Weights of a small transformer language model.
Architecture: LayerNorm before each block, tied embeddings.
Training: a variant of SOAP for these matrices, 650M tokens, 4961 steps.
Each number is 500 + 25 x the weight over its row's rms, rounded and kept within 0 to 999. Layers, rows and columns count from 0. Numbers have three digits each. The size before them is the row's rms in percent of the matrix's.

# k: layer 6 attention key, 256x224, rms 0.0327, rows 195-254, columns 112-223
# q: layer 6 attention query, 256x224, rms 0.0326, rows 196-255, columns 112-223
k195 111:526480501488508513541502513519523508515479496473475472482490509474538532473472519508498506459480503505505507536500514512502509516498538506480478442468485528510511550534488541564549532460539534491533465482482500521561477467477502527491524543489491485516485506456538461487495515517464468518497512542502517477518519500474471474473501491519
q196 106:467515522495521533505487493504516542496506512485498496467509427490473494523449541454519489567519480534515451506509524532498510501512516517461551508506452468501517484477562465511527498549517523502526476451474483481487493472459480489516537505476507541508468506472502514488478521509546525505545499509509494513497494506478478481489528530475
k196 105:496513470512522488469493513508501509507536546526515474490499474466487519513483513489526476496529505480504550501482505509495485495475510559570520509509488463471531497501493486495467498468496504491516510467481515486489510529476505507541552521496508464505453476504555517460506471492532518525506521505530511517480487511488477543537514514528
q197 115:518531478550515497526505512512481497514519479499476483515516486502488493524469491495510486514514499510476535489475486501507499492457502528497504497471487498489434460500502490489469480475505496478506512513534454501475506553499447530560498504541477479521473513530514509498464525498462509503490535446491475444523501541498486566501534484481
k197 112:479537499509485451534538458492481490518487525508537500559498528510552539564511471487505499500533500506501540440489470482549469549502501493470505456499461503502433487539479496476483516472530476489470471506486511541481477530514465549523445468527487523498512507509490522496449484494485485476503512435505485480512510506510472496511511504533
q198 111:503482497517510507522508502487497518486489483518538498507519565523544512447521501518459521440504572512498473546553520530536496485482548517495500469487502468531461520488513509509521487490527535480534508473526530512495478481489507536487461520501540481484473493486533468546503484488492541455503454445467498523509485551525476517442488490505
k198 112:468443493524496452565476522449483484476505513485523509465500499499487501461504500515507507477499540526470473530540535538481509503459503519481477513477507469529470499479496534466482504486537495514477529493490496519474512503465509542492510443467534496462481485460516465541530508472513502482500476460514534544489532557519520531446490473513
q199 099:545521442460524481484508536465531527519490517517515486463514505550435494518519432466512537503470524490497500507494495468539536519502452475471508502468499500511522505503510514508498485540501482478454508528472490528505538472479494505493476491455506457470503520499518503503508500510474504465514489496491479585496472457514504469497466495510
k199 100:495514506505541497471580504475508517475489524500530494490446487492463443522491502489490515514481525519486476508470502466495508548480501499508480517509501513476550512505465552552455460536496500521455510502530527498504527449473464472492500490482506471479483515508499465518518501495500509513517474493502483484501489467532477515481482507523
q200 108:499503503519459544507489511511500472539515490499527485517500452445534486493530516521455515564481504485506467484470529502490541499497496494503499541460519503565540453514488460465502439480471499492490484526520516522477503507531495537494489519517526535576522479530525505497531502489501497486504514474499503498478489527495501506512467519539
k200 109:516532491497491495491486480476515498548497513533514480520483471477526521514490478528524519505539526497451483457510530515468510503494484515470520469485454530540532509488520498503536451518483484499545460492518489508470499496532483544510487530505528538521509492555550514515475519453511467463529517449495466502498482509505489489460499532502
q201 098:509508519492532519524550510514497489481537527481481497505514482501537483517514511484520534452514458481457424509495519512474496478526493490553456486487497502508495540493514482505476498513521477498575533491476463501483545493497512488471524481488467461517507505511532487527495498456462467517524508509451481499481532529515437459485502484473
k201 102:536503520500503520530526522518456479455543577462471510485509506496506498500493507464478524499499527504518494494506450529486502488505499482535456510520473528534539505487491492515483514477557521494506491513519524453518517522547484556539526482517485442514501532471501454517530463500491523484493486532515438510511522509506527490475482513466
q202 103:492483522544495465497503474535544478536492534509510481505536518481478473507472509546492470500467488497496513426471445476534460488513507501498492519479510520477446518481477509453505491505506465476508453516569521526516506532511522454496516495494531452521509476495521494481470512508499475532531491482495504506496524516484505520527499507477
k202 103:493512517508494547492490465505549526512476489502485510487535508529499484545497472528552466502473509511481540503539480505516456505492516514497502493448507542485470484475480509514491519471483493455484473518530534511488529563520526495477487506518486488493550493471472518513495525531498498520497529496454500493524537506519498533551501502506
q203 098:499519500518464495544516477493500512499485514537483526465504491496540497498554478499521473468514492491513505492483487482539502517493440532514491500498515470488528461524503474479480487534540494464536498509515491471552531556553487516525518534502498542503493473443529474465485457537485480516476513482477472510497492520535503479495519500494
k203 104:519528477493503538546526507493536518431535464469504510519519497488509503477504503486505497483492514542506442474494457526480498541493499496549528462505496486481494521461486484475491475549539495490473480488473475508523479514497497526491527528509529542521444503488495482486514493481522477457516445487488433509496446485521485489450502461523
q204 093:498486521538494508483479479452529514504464470461447509502500500521506514502487503513535520488508511514550498554501509507471533495457474447496556483554526487479434469510512492537530476474491465483516528492481484549500527503434512493471497466477523500508519475522490440537523479532494523517530462499457467551503495545488523498493506514495
k204 097:472500492520522462477507477513479497540482478538519500518471515530503495489521537485513448503496501526537493497528485527471505513468529477525519500538462483458504480525517498504508428507508521416535482466493488499492510501501488500530487532449495530484460498507488479547524485504487536526494495519501513536507536556503509542516477545488
q205 109:507521450503484552493494495442500475521504507502524506480541516489529490467586533504488527481485481518492471505435494517487519501502532490560516527503458539495469516463520504507445518538519515511499451510510495489488510465487465503489508483500468500469473506493475518559521512496560493456459476463513482488436466497502539481489499508515
k205 109:493501493476504535519500514454508508504508469516518518479496510508493513499507495468459553520497495518493484556475437479510532517491509535524537525503452483531528485473483507491482534478483517468535504556516459512504483478460453473534450475513452494507522493503507482511464479457521483472486498461479472490460541471511517479493481496488
q206 109:517505521458476512478538500509516486496515540521479528497477526484497475480493492492539476490475495498475474483572494493524519469538494503484513500523481507454501507492492490497466510499472441494508536497511528551519475513477530510503556496448476480518509511520522486481456473525528497509459486538478507524514564506521507487546518523445
k206 113:446516514486493538458510488482490493504497519489498520477457490520473538494468444498515460547446526507511514499531469491468525539546494462504489524514496495485527497482498470496549509506475469523492532480513533477544517502537494514511539478479492518456524510482473503475480467523425497505522488487521482483530495548525484500522522543482
q207 125:522483533507505450537545511505553518503497533498514458454503465510490521467483521490469502535525505523491479504509510473498492507482498466522476519541544492499516538532500534477490536485491498489523481492449509521528485499504499505517524483507517513509469489487452514493532481522524514452498501522488442498499473504488455447571494522439
k207 120:488506507529523467534502528541536515490530543506521508508511414465478558479527497534502512512507533536518529476489531469489484503496503488488486491494550460478501502535531527515500500506459504461532522502468531517521466510514496526475501535511491495527497535519493499489508475488506483478517500496521445481514478553484532487528492499480
q208 103:497481461515509552503509514456467441508506511435472504467497476517487494555535496504499546469488542470469532480517518517498506498476520495518536489488465488445536515508457529543492480518528515518510479504559476502518497481466514490472488504483461492467524495500529513479475527513464526469513527484549475483503530513508497520510486488545
k208 111:510523481539494539523540537462490483508512505488526464515493502491513497533521497454499540503528483498424522481541510486508496547505500525508520506494455518486488513490491521503498465498536509475540495495525519517507491505475479465499501505474463514455536503552530498537503482447497482466494511520505471483504529461490525534522476486532
q209 095:495494508498455506480512505461525542430512482560518538494532523543475453471463504540490501492517556466499500474520493522503508506514449529467516569501504502506485514546462512495479441491512536515472477500495476490463541494490542498494499504536503543502545518505506464545501528519458497497488472515480489497459486531517504463492506503508
k209 094:503500484483471534521546495516504481473476518540513500501516482541475485545476528522491510451462528530480528520514536539520519468494471529456434518494549548434479515471472512502514480478534513501517500526530469517497478500458531475478501515495507488490502487466514486520506478522490518496514478551498512453468511497508526521494514544468
q210 106:511510479513495506493523502509499501477480504459498451535469502502475485515503504466523509473522485517511504509491471448543527505542486513487470495525510491496467527497531476473494518476505463529485496487520472496459507483500490525516502486545468454494444465533539448524502492542487532441462489543553486434525492530497523510471483508541
k210 106:506477531505489509502476505469486501469487495491527511510458487532513473490558499494521534489506497535516492497497528501511463525477521483480514484474473495491502550501489517495479515542528461539490521496522477481456491491471519491503539488521454506495490458484536559495485477562499504467447479560516454463502479506516483480468483533491
q211 109:474514493494512551489509474542481486475532526489474501488546556490469451451515458493501466503497522521494518459536510505496514486519487517502500466525496490554466442534513510540507483465499497510512536510510538503508485488499483531521510507536453516503474549520525478540498484520456504501505485514542482536496505529472500529505513509486
k211 109:503523526483464481518471496530469503501468533486490479504472499486482490541476494514443493478510529466516445481508511484511499491489517514537511538537529474513506510468473508476493478497501481462513499489470528534505467505492451523479530440552482495471497561496507472536495489515507461464516497535502460506479481490434497523506550493498
q212 106:516479520521528502542483502469542478498503510492477505529528529500540515492530431489481524481505532486511505542488495456501573458536487512505512488474487466476518503439528522459523497485530496518494520468443484513528458507530510480460506496488498476498469465509466522513493468507509451516487504485506516516530553501502513527516517541507
k212 110:485496484545514474505499477487516489514505450511478496512494538443511511505519482518504490520488514525498489529496494489510520481508519502498522528453512492509503558458519506511467512535505483527488500504462492499566478517568501455515544487507504455463516513476510502500521466542494498464502528460478526530514548473490519534504512536494
q213 092:497517514548518518500561532452493505473494534482489524469526455484497503498512500537485506434502455484483475482487540473499485476546505428518484499523498514471529534509537490522491526506516513472512509526494489509469503493532536540498496493476465508477500522506480524501523489519483467474477499452528504519499496503503486503542504502494
k213 099:487537481482519456493517512486488472472567509458490525473478469487482544492518498501497482521467467490491478492515483523477548497521499484497448481511504522517499538512533509482484477529559517487491494533529487518484476483457502435462490536489483501457528499462500496515507492487521484559521505462528501484495531509512513486528488491470
q214 119:519511502462492494499491512485510511480474503521527501490504524503543540521537443530502500508513500481530501520519525505514487534505533475477527497505485481521498558535479515502554481483486549522524540476480475518526427460470482490506500531476526526526493513462463478511509482529530525466487503495514510491495464441509501423505487465507
k214 105:518517497514550449530488493507521476509512457510551487498504456505534507522531497553532562479518518475481510553522526505520507504483520494488445525517503450506488505511502517495528494475496466534531539464497527486528522485477540481496469504549492496505510485500491481499483469506485548482475518522509482521477531484499490496484476459478
q215 117:517538518454440527549491490494511500520493504502509498490472504556548529520503519446525528492505512511505525494522487512473504497528504515544471497501484512516483518528475534490493476516551503477486464479467525489478548510445539489490536533498491505536508508492463485492531513491519527449481491480476488468518548489514487516488453504503
k215 114:469498514518478538527534538502521507500463468526509483470453508507510491503498517486512506492513504509516489527533534493501491470485487498528488510519444476475488504505494493486524513465553494481470481523500484477530574519524489515549500474502455494523489526486502462531486553492479545507492517512483509462480494475531490504505495507458
q216 111:556484545509498531478477502500472468463478515512521456486505476536514545506498523503470508486495529496515522529515510519512477517503510563465442503494471472522451540487456506511513512517515462489496511520541484478490504461480460511557501503490527474507517522520521501517493511471553523498517493532487475484472492490494514537467524520540
k216 111:540519515497493527497503500517498518492499510501509466442461496520469508511493518499516501473527474511535532511531512472524528502521527586456488516483481468530479507535491475503479523520518482491457484503524495482460516482537468510481470492514513473495496518489564497482535504449497529507471524504471496506494495546525466543462529501536
q217 103:521505516504530517489485499542524467472520470550455515543501522508476528522510454505486495525468503490492539512484497522476480472518469509484444501473557473544489494508513473466515489533510483502430539450536511479544483484526494517514487513510488473485494506505523509499523511488454501506483513528510515523511501501522548481477527450488
k217 106:571515516477462497498527521520476492530482531485464483511473535494497527537477508501580490530534462469534471506453488520502498459505509478494469515511498509533502496525471480477516468536499506537472489494522524507469486490493487491495520476537477480461478484474487517505519502482465451498514532524539518535503476482513515490479493486516
q218 110:482495513545526557475504511516521490524510501500472508514481490478482500524478493497526499484504474507487538526543482501500529511510524521476485487445536509494463499473521482448479490532510495479506519556549545501508528506509531525497476533466496446503472521483518486473479495477509490524487492520513501550527504556475475486460485520519
k218 103:523493517493482485494492491474508518495517493505499512494494490496473468548480501510476467545462465503514534518461512487490481532526458483489503528476509526522519485491489484502485520502495493467483496504539534500461549506498542518513515545471502498535516490453497529464490473496495441461516535490503480526523545462502537514500466529524
q219 111:508505527493536488471475504475519477510470479469459461487496506514566518462533506461500460508478487530541511509524484495589503501502468501479517486495448485501504485463550519521493492504521505505486516446427497495500479472475533515462492516466506521503515512474494518459501479514512507507533528490499482480525515449493484512529500486531
k219 112:438491497518564522489450482504522529494443513497508545512508533516494502523509515483503476516522461510523508536491501478507515533494496513523484459482508477532508490516517498536507502513507464493518490466457543475516509490528495475517481492443519511488438471476500507480478493448500585494520532462500456511519534516481512515509481507516
q220 112:499477520511509479459490539487501505524483488514489519512515488473520478471517468505524443486461501542471504501483494533483522483461519526422556476457466503524484467529502481484496502510531541495477487517515522495481510508483528497564485474494532512493474488517522500523438520493489467511494489509467517526489492510518458556499468471496
k220 113:532504480491489467473502551504512489478489494470501519503506463520490528526512480477501467486460526506461509547515519502492501528521510486478520497485458528515475453511502473502469494492527560527443498486510535525515482511488509548533472503494548513514486433535547510496482549518509474501505502511498522528464514516531516553539497522525
q221 102:498543526470470496496484473484489513474480492468489453491486496512532497549517466501510412533475508483521478475480497550516495519499480495513552504489556538537494513477547535472495472497513443513509488558534530497471541504504530479466486503482465461521490461509526471526482495492497500478506483511539542502477522479505506471485473506503
k221 108:518508529522521530490517425498473553497472522471431480515464503480540439528520477507509453503500463508527500484529457528484484529462492513535507526530506528521511479478492501514549515482519501466492493510495504469507500495439536488492514477480447476479527480511541500517480522539517493473502516464552517473484508464493501548481467487508
q222 099:485490544533480510505520457530467509472426506465461522497500541542539489513464523433458471500492482519502471490464490533496522520501506491533541443483496490552458468469511489501497477497481499494467507464498514518486515495536512521483489484515536498524506472484507483486461476539527491503498505527493492545456511564470505510490490493540
k222 102:495461505481470514507497480530456444495482532479507443514489501515550471504474499476520447505513470503508471504526474542489500520483537505521506468501509508477491465512490532532484524482537476451483451483498526493493515467493541500536531484486536498504492464465525565478508480543512476506471524504526499535441564548505510461507510507522
q223 089:480535474513499485474549509485556498464494454525479516503457517535498495477467452515514500500485489492531505508513500526551543491481554506529485536527503537478521447483459509512532517506491460499475526468479507482509493520516511501531513516487448470556523558499503519486503516523487489507478534476543478481499486482494522529474451478513
k223 093:478551504490467468488519510484504494477458528516438476486488486516521476461527511492516489556491510528513449514503515448555519493500508472490483508521510514461489484508516499476521476503491462527468498512493526491529535485465492504529511493477475457540482562541476529513499503495460480510503491467508475525488555505517507484481490493509
q224 109:466480494489468485516513485480551511487528490518491468478486518537496488458494539482458513440483472511536465495497500489516504480439499487533488525549501508539496529568522467501495489493534544483499527487472483533492487485468469473454506525526503493492509540461448545479532455468479522517503515449497516488497532472474491422500553494530
k224 105:498478468516478456518527503516488463515526459494501464502494513509507475475535514547469507459453473515548490483484503547525491500519492471510462479528504492483530534524505478459482525510526481468495503451478493513522459491491520451494506497504490501502509575486494503493499470491518555525482475496517522466483488458496533483506503526503
q225 098:495455473552497521521537518527473463501543485539462507490480483504500525519517513473556485503457506479541529520485518511513511466495535487506534490521502509502480515493524524485494494514477483462486526493492519465472494524485536481543490474502560500491567486464490483469467529506502474541466459532527559496530504523519566490513536464526
k225 103:515503497522512493484493540504461536514485509496506514507473516504493515497517475495519434479514500526499483493527465502533486517526506500506551478558519491470525510493438504497514461509545484525444441492508502484536510526515511473480515487525570517473560497486496470500491493499485494533534502533487471463518488495498561449487507510489
q226 104:446517484468496546468507506529481467515551516487481497512485482475441516454497513509507510484507547526517484519458511524486487472487462505532496529502505479509572537512524485512547472489478514472514502497495510475537532499503451512479495490530543447465491533493504497507511565523517501500489492540480485510542468526514480475464481536510
k226 106:514518503483510531528489522502457484507559537505499484493502480527468489473466481499464508532534525502540475458445541548477477449499454507542515546498468521500522504465526500531511492466500498506494497499529467529464511496529477509476473507483546497525500559524480463509506521471510516497532532538490496505541479478470492481494492522494
q227 100:455493528521482507505518486457526509523522540484467449515467498517500488478484499477507505508526556521486481461494500499530495516425523528485478523469502516516522476505530490478523517468468477489552534525504467493472510449494500525526528488484483495490540468520505450497527510512504473497483519472456498540470495547452490537477469511483
k227 102:468493516523478505534490474447506533490514528419525504484456473506452493500467499535456515531480492504493491463468522524514504502481551527510518506499543476486502472512535502487494531489483497519519518536467512513471507487487508544509555518462479484471534497481541471491517503541466512512523498510455466530463483542493506526488476510465
q228 106:530502523492484513483515497513467496467512447522459457535495528479512503539508513489479486529515583471490514499514465528487520516472498450487443550511467505485502478489482499534522454508502525491511488491503510489544505493542519478476507417485455510499520498520493476448501464503525497513504519540476539502509465491478499522507516496492
k228 102:533465535478534505498499463483467512526495521473481478490508497480561499525504516515516506494515515479466491511447495506525490497487479478539473499510471515501509439445515516482517465528490537512513488497487522505527523523502541494475486485502473496490508541495525481472435506474470488512508540518456506498489495498517492517511559533544
q229 130:516497475497469476513477498493500485494510508484517499479505518567533504509513501499525481502478496494469485525536484507518493511475529533479495495464483514515519525519476514503518501500524515543534445470447486505503422504455489492507499557501506505516482481459441509512457489498496507493546495479479507500455494471522489461519519502513
k229 115:512481498489541526495490540533512483485503452460531503518499516514504455487491517491523544476506528501478488499501508467525513484470533565460508502441520459487498445530508498553481435511478499534495525496483467486516465478495490486514497498493532441505460489470460496532451486507515507496527511497518528512478479458495516504473491482485
q230 113:486535492501484487503518547509475445495547493527490516520496451521497469477539480527476487471429508487505494488522519464472500454496494522508509552501532501474500506525511498484457495480471505488491529523517545513445523510508456494468534473515528502493522529464517492525544495508479498495554465467505492528536487479478526492466477503423
k230 107:429483523502506490495511510495515478459483492472522475448502491558497520504521477510485520472478532504518484469494514499510508431472487425534496532556464545541553555481456501508480491495492524488537514513521536500510507514454469515513531497484525519480487500459460530515498496457491501456555502521459518502503524490549507483546498497452
q231 115:519470512474484481528508501511531454503481481510519515452489486530515526515482520488490490482497494513484490520476488551507490493492507458527473508514473525489526456529523495517503496477529526564505490425467533513508483472462480496480502488506484524507492554449452518524520483462464504500567500514484504516467511495514503496492544543476
k231 112:508493462491469489528503563517508475513448492466501478558523588490533485480526516511458502466535491491495479506523487480492487458511467508519549535480564472511529477528492517536516456498517481469498508455521527488514482497492490519508521478537511499491452525503481511478511500445480524491534484492513533488484476497474479527498515534498
q232 106:499514471464521473493515515484521482471504484512537501531478524516517480497470491512477496466450489479456458482512505522482493468483487523486494500533478513518514481505480540521496501511501530511516515498493482492493514507493461503479497475477476550501540503492471500462493500477501491525474504510485500548477467535472514504523494518470
k232 107:457488431508533498489481515472528497504508489480524492525493484494472468448499459482471527464456529476487463470495472484498495490477506524464496526527519517496478441532509505517534501583505530448489521523473494498512485468492503518543525497547498519486512537536485468461515468462510490497499502521494526465479468520509531488491517470526
q233 099:510493510457512476501534496521479504509496462462473502508492503508515514496458507519507526507503493496510514479527533506500516538498487524503511491516512502468507478556497500498521525517536484514465533491487526467518428485505508458488505495474459509428508531516508484500510545503536502500485454519524505485490459476504549555500504465486
k233 104:516488523517520526490522510502509501534487482511480514512496535545571510480479501510484531517438493487543509522545517493535555509528507522483486458520530495470507487510512511455497525513510505505501534543471477543490468525486521515485472505463457532473504512549489496505487520484505484511451487521526505514506445490502535474509523492483
q234 107:512476492491468483532498457518488510496481512482497509532515461496489467510461525496517465469493534477486501471497479516539502503517517476523538472480513540554543500493511485534527500469543496519486468486526541527502464588531456518456545491527550512445521528459476496490474480508496471477499530530475514498525526491465475497488551496556
k234 110:545501521478466516502541483528497537545464501502479514502525494493520454507525487499528494475506516456505512521463504532507520512570483529509482468464480518562448492477458475526548550479506479503546481481480491466541459533513496483486528553482489547462506521502465490486494491520553520498453523524473499474530519491502496514496502523513
q235 105:474545487519472518501501487483517465475536506492521489496415482496493564483504500490491497495482510489476504442488510497504473478428468516477475515521516494484479516529489497506511538533493505500467490514531497463546515486505495498498501470509473482536475506566528529509478526488478510512522491557505496460516452503452514474504488459489
k235 106:505510501519494528475515502503531478496505487453480479453416490540527503555504504497510513520511496504494538465501479493522456503472508505490473517497483505505452470470486529509552500480465507513447528528501509473500527494487533531477508483491467497523473490523488526473502503478529495528502520544490470425500491525473515493485540480499
q236 106:528524507510532477454494453479498498491498510508482501462513494508506509510528518522484480496551489493514504504528519485495537502543510507481461449527516511529499533528461495522484471527467471518482496498490485507467466458482469519475539548455501520479544493524509522454506511543459507471477444494454514521528482504521482464528549508483
k236 111:476502514507543502529487522496488483480494474472525520510494511502499498495456481502500523533520513509508472505527520521503530547570503518478496447530518494517511475530518476489503488551482506519512492501487483495538474504470500507493521505453482455461483477496532479475471455482505505513472490502473513502520448484519456434471511481493
q237 108:523495477482492497499531525465485526468519547511456562482512467490517544478525497496507532474506502513493482505489516532515522475512506492465476540509518519501531481460518472464507513484477480516504520527530523526472517523519517494496495507527555515510485479521497553480519506446513493500474479467473508535503508542522520484464533474492
k237 109:534504469461525481454511545446495506483499508509519508461491489506524506496498452512553490470520464510498473481474483488522529468517504528449448532522475532515515534430551461466525497473503502503491514539485514484498505527501502541510500514525488500480514491519481490503531493491511507484502468480520491513501504500498509484493478484459
q238 106:484504518504510473469451483462524479544484473522500507532546500522548511456472497491490494516521509469536491478475492506516538537497545494481502440443470480478496507527525550496505487509560517484484478469542481490512494499466502522512504518491514515475505458518496509527504481485493512508506498491499459473493465476428495507482530552520
k238 109:532492523558506473470493522474535480485481445520477522479485524522475484487516461485479480471534496494511530519519475529477558526476515521496495506431472466479524529512495528490502475512517517493524482486544481465534492502525509469490472512491489523479510526507475480519450519473497490523519520553501512529499515497500505504537479517514
q239 106:522482453465520515524548506485541506508509509515502495530529563498496513504506483505527469495520545501515514501464496546509502501468478468526442496499541539505519509473485495544502532495541505470474463482508481484525449519566478480439453527505559533495467462501496518504525484500521524497509502506479494497524481471525494544539475517510
k239 104:544516483508512532545476488518506480501501496554485508532509487552473540471525534527553480490510501524531462513493486555521482518520457479499497503476502514518462467485497494509513540470528491508513493557535488514517452501500491508512442519526489487479487518494495514456522483506531523508440500491505507535533484473556490492539512516519
q240 107:488493484493530509523480471490513507509499550516541541519500501482507490479502553439518502494507501490507462530492504564575496519504509496543500473485469555493465511528468513473509424476536522486472464496471510499489490499471524502513545560504509468510508536520483469495506526491463506504480532512532476495475512498508495450477511485508
k240 103:496506484494515529546505500516520496474472528535544472540532500464502461516507527464532499513496444479527507518535518486566493495494450504509512501478474510534462501503483496491504453459495496519483513470514451483514494511483539472537569461487556484489511560484515490459512518536494520522499549485511513526485482518505466519460500480514
q241 096:470505496506479544516506481532523552478519528480459489500510553496464531508517528530496468455512512489520496521493505510514481446514494531529500505459505433518496536511540516466501526517445498509508511466488543505469507520472514519479553496553527532474513513495507482491484508497502529533491542470479516526510478492470531479522536547476
k241 100:479480489513473492538519473564517521512526506493537463499542496508498471492465502468536523488541520485536501515520518483534492493471447515525497487486503476479539492479529463463540530465477505513497488465462492439498523498517535492489542528495547483489492531460490486513491445477551489483506526534493476495489482460484511496531563552483
q242 105:517495523497458488486471509540483502478517516487488518484532541500524496519436503500474491492493480489470485491538474482509463507461527494515489477496504501504474511517476543492486481521492545500477515490463526486509485493422470514539456451507563507481498522429467477522516522508529480501522486476489481512502488449518504471497534496497
k242 106:509467495453541504522528470526538484479503478479538515465545554522506525506469486510477482483525513494471501524488483466539458502488540502521481474475508430531514531472464519513499477491494528497528504470468506516499495487524514476528478509510508487508520463498507506495446516476496509487458467491466469474502474490459477485521490516513
q243 110:517488478516463516478477457497427474515485460509487499521507485482493500519523480484520538481530518492492492543492486508460495510448498510514524487469511535499474445498497595469484492537479515476526506546493511514493545509504495527492466502493507473493507501503528508521457489526483505478481491479459487506472550525459474486506468530528
k243 109:507514516506495497455512473498438506446527448514525492488501512514538464496481516487470498533503549457516501494493478524453517531517468486495533476472514494518470501469470551511491488534504525459525476557477488476467543490458513485503446503473513544513548499479510460534480491498516517469472498497457514543458516495490516535501458462511
q244 104:539504473526479444489512504524529501458497479515473492542520528540502509500461524500473520501501477483443503504487476524535498509511509529506499477490505504490513493464473499537529476503479473471503497554487462529494465479471424473485490564499515507467479520478486486503525472518532505515457538469508511497446507509522490478501455528522
k244 106:503489491496468495489511500445494496524466450482522471523498484451494504455504514464511503522471503485473519517471489492491533507459460506479510512482564513499515452500503467513531497530523494473508500512506487527490474513512442439461517550531514523472494548539531546499477484523508481548486531495512486519464503537514493514511486497506
q245 110:488497498496488506462476495533506489497431534509526494515477525540505499509473490546479520511530508524479508501500448537489523509508488489453495473480478493510487522477481477516507546507489523548501507472478462509505489559521489509517501481463512539541502474456496499515472455487451487531510458505510499511534550488467497500485593517556
k245 115:507488483491506498517488533559491489492450503488495455487493554531551504478497487471514495461473494465474465495524476525500519482515477528480531500497528486499464514457487530515432572504502510539492531452515464517470495528500519463496487518454509462492483465472516515518494465487455484522488474497503539500527484502480484499454519508562
q246 105:488493498519458500552535498494500501478490479452505519553501455473542528489499486516492536506482496484489512450526515545492531526487474514539482522489512484501474495496506480493461473507522530520515555504503500470525481460485502466537480504480498491513492488461520518521481519495457514524475491499502507538567428488492529538493508476520
k246 104:480506520509462497528542512457466511495528518477532509492490473450559513474478482506502538487510482484484513502522519483511491516482482515511513507475456452485539540509479506491475456557521536529512546526486498516495461520495497471508505513517496513508433511511519478529489533479478473505522510483506429514534479523482494492502515467518
q247 103:461525493530492497479492499486534481516491552525492495468535540530532528510489476511473519532517535525504539464497483531518489434478485500516504451491495473540498453507497469470489471492458498488498475540504565509497489507478510541499503495486513485551517575536495505543468517475503486473494493469504517521496477513489479488527487500506
k247 102:546518474503465521476461488481522517487477484477516458500483528520548534499427502529515495535518563505457493461510512505530499474462473511504504490486514491536471467470514527482455488522491516501488514543474530481491504432531499468485511511490470510535515527518468525486456478512518483500532511477510522512445446516488482521502503487478
q248 101:503485506461518516472510485475524512514500490509475490543537483486476506481464536509505560485478507496530513440486472492452470467529503500496486503531545516457489497491519462496462535510487460482546538517561512498501510522533460468495512495459489492518487535468508533457515480525476482514463526524522474547549507503498524521516484510540
k248 102:505553464587490454493514493470462542492469540514461506532499492501536496535471543498493552456470487496531545490484491474541475470485484494529495535514469490512499517467538475516465459500512478487522514528479481459487463529488487460499507521515525489477484505511478498499499474524455500530529453522530486497515498500509493474550471525503
q249 111:506488497524502453497533473516491518457530550495465515477503516526511512512498480442476515488460507498503544510448515506473480529503536454497476505481529497505508478529545525504515476474501553469488471481526532477510470496459524515516461531514470489561466483505516482505479527507523494502516505523531490455449506506529484512489480518464
k249 114:519508530451453490468514555511478512516526482492478527516527484470520520504476501454511479522499541529484492515491490507508464532464488496502505513493548479471516492522507532486501483509464490494503494508479500511517526441507533475501462487534538491480513461504524502470511539501490476519498514547504508485480470467473518524510450497451
q250 101:554496529532506507480505477474502455517470514505474549517514495498496510507496479515529524496470527488444499525516523473497505560494488515527440493514458522504473516508456478498487488515520491526526486545529507507504476519494549497495512500536515513509443522479525472517474479500508481504463492514497505490515476514513524450489479496503
k250 102:562497541499498489492547482490508509521487467493479497500492480478509485527521490465544492533482511531468517496467494431468473489556504521488472490527496484569501497520494513479507490489523497528561496535514480481490501500475557482508486466491464502521454531496503477518489467518497454512497519547480519522491502512511505506458442500480
q251 112:515485503483514492482479494511516516491509531509463530503517529527433498488479495501484482521499534507516468516485472493517500453523536498481465536524486526471534512488508520487531523470494518496496544514538470506502452496437440482465461535504507488497489514466482534508569514513519509511501459436495491493495522465469501496525469483481
k251 113:522481505503526430474510526476526515524515515488492516489504504531473456453460512547514471494511532493506481493483494510528514538495478491505455499520510470488510499507508483504570509517516465473543543482532502530496493472505420436477437491523521496458520523480489510495502493459522487498538493490492512484486518456460443530502492541515
q252 106:499502525492555490475478486465530506551532504456500498483514473458534482528528512513523481492516484495481470516492482474536560499513498478509501516500531456488506501528475493521496495533477482463536498498494547524512485527475557515503494474551495535525530495500472491512476513507544516458519484524554522519513551514511516514507547485496
k252 107:482492479479500535505490522523476505526517520467475538496502466459462480545480437493516489480503537523513500513481500474489499520520473485482532501504497488503522509513497537484494463503495488484497505538536530561512477550530485504513518513472454472523528489502512502511505499541497523492505480466519539535507523519474477531510530449511
q253 093:535503516533497511507525458500484502455494503502496477517485487474557526523485515474506533519494459500462519511502485474523431525492503495508510468526475481503514522528487520472454503481504498517523475496482517473478493500524537487545518484451459511481493518456534521476533476516500525489502463493459514484486476444492490512491554496480
k253 096:514478492505496500483528443513483482431510485550498523470489479526511537538505502474511528495495454504474558539502496526466476482484530529471467483477489516518504503528454497515477483495537496498513510469482491438542498510527524489476527513455444522513489498507519463481472505529492510523483474498488463469477451491513478476536484523466
q254 104:522473517482485487505527511492498489498516483523520509473482501456486500444457501459527481539508497502484511484466494512473542477527499510476494445466499470506509511500501515459474510487505502463462504554502553510502505452530513485464482533457531504477463510480551466460486499491512480557505498518502503531516536520510507525466518537551
k254 102:527490512495510513528521489467514536451465506534452503472470509536513529490481522494491459516518518514470529502497486503475507476532487505463503494506492480519515556486484498467517481531495491485506523526487531527488508516527540515456455520521563531474499511498509470452518523533488505525542475503513482550537507485530503510483521530537
q255 093:534514498550532508475507503505478503515533455506512518499481470525494475518555504517516497516526493510479517480457526479517493509484498495503525491509514510500509496488518504441451541483515510521494542508448518506502507496524528517519534479494449471499501492498519489486475478485503468465484492476559505488486467514519471512499511520468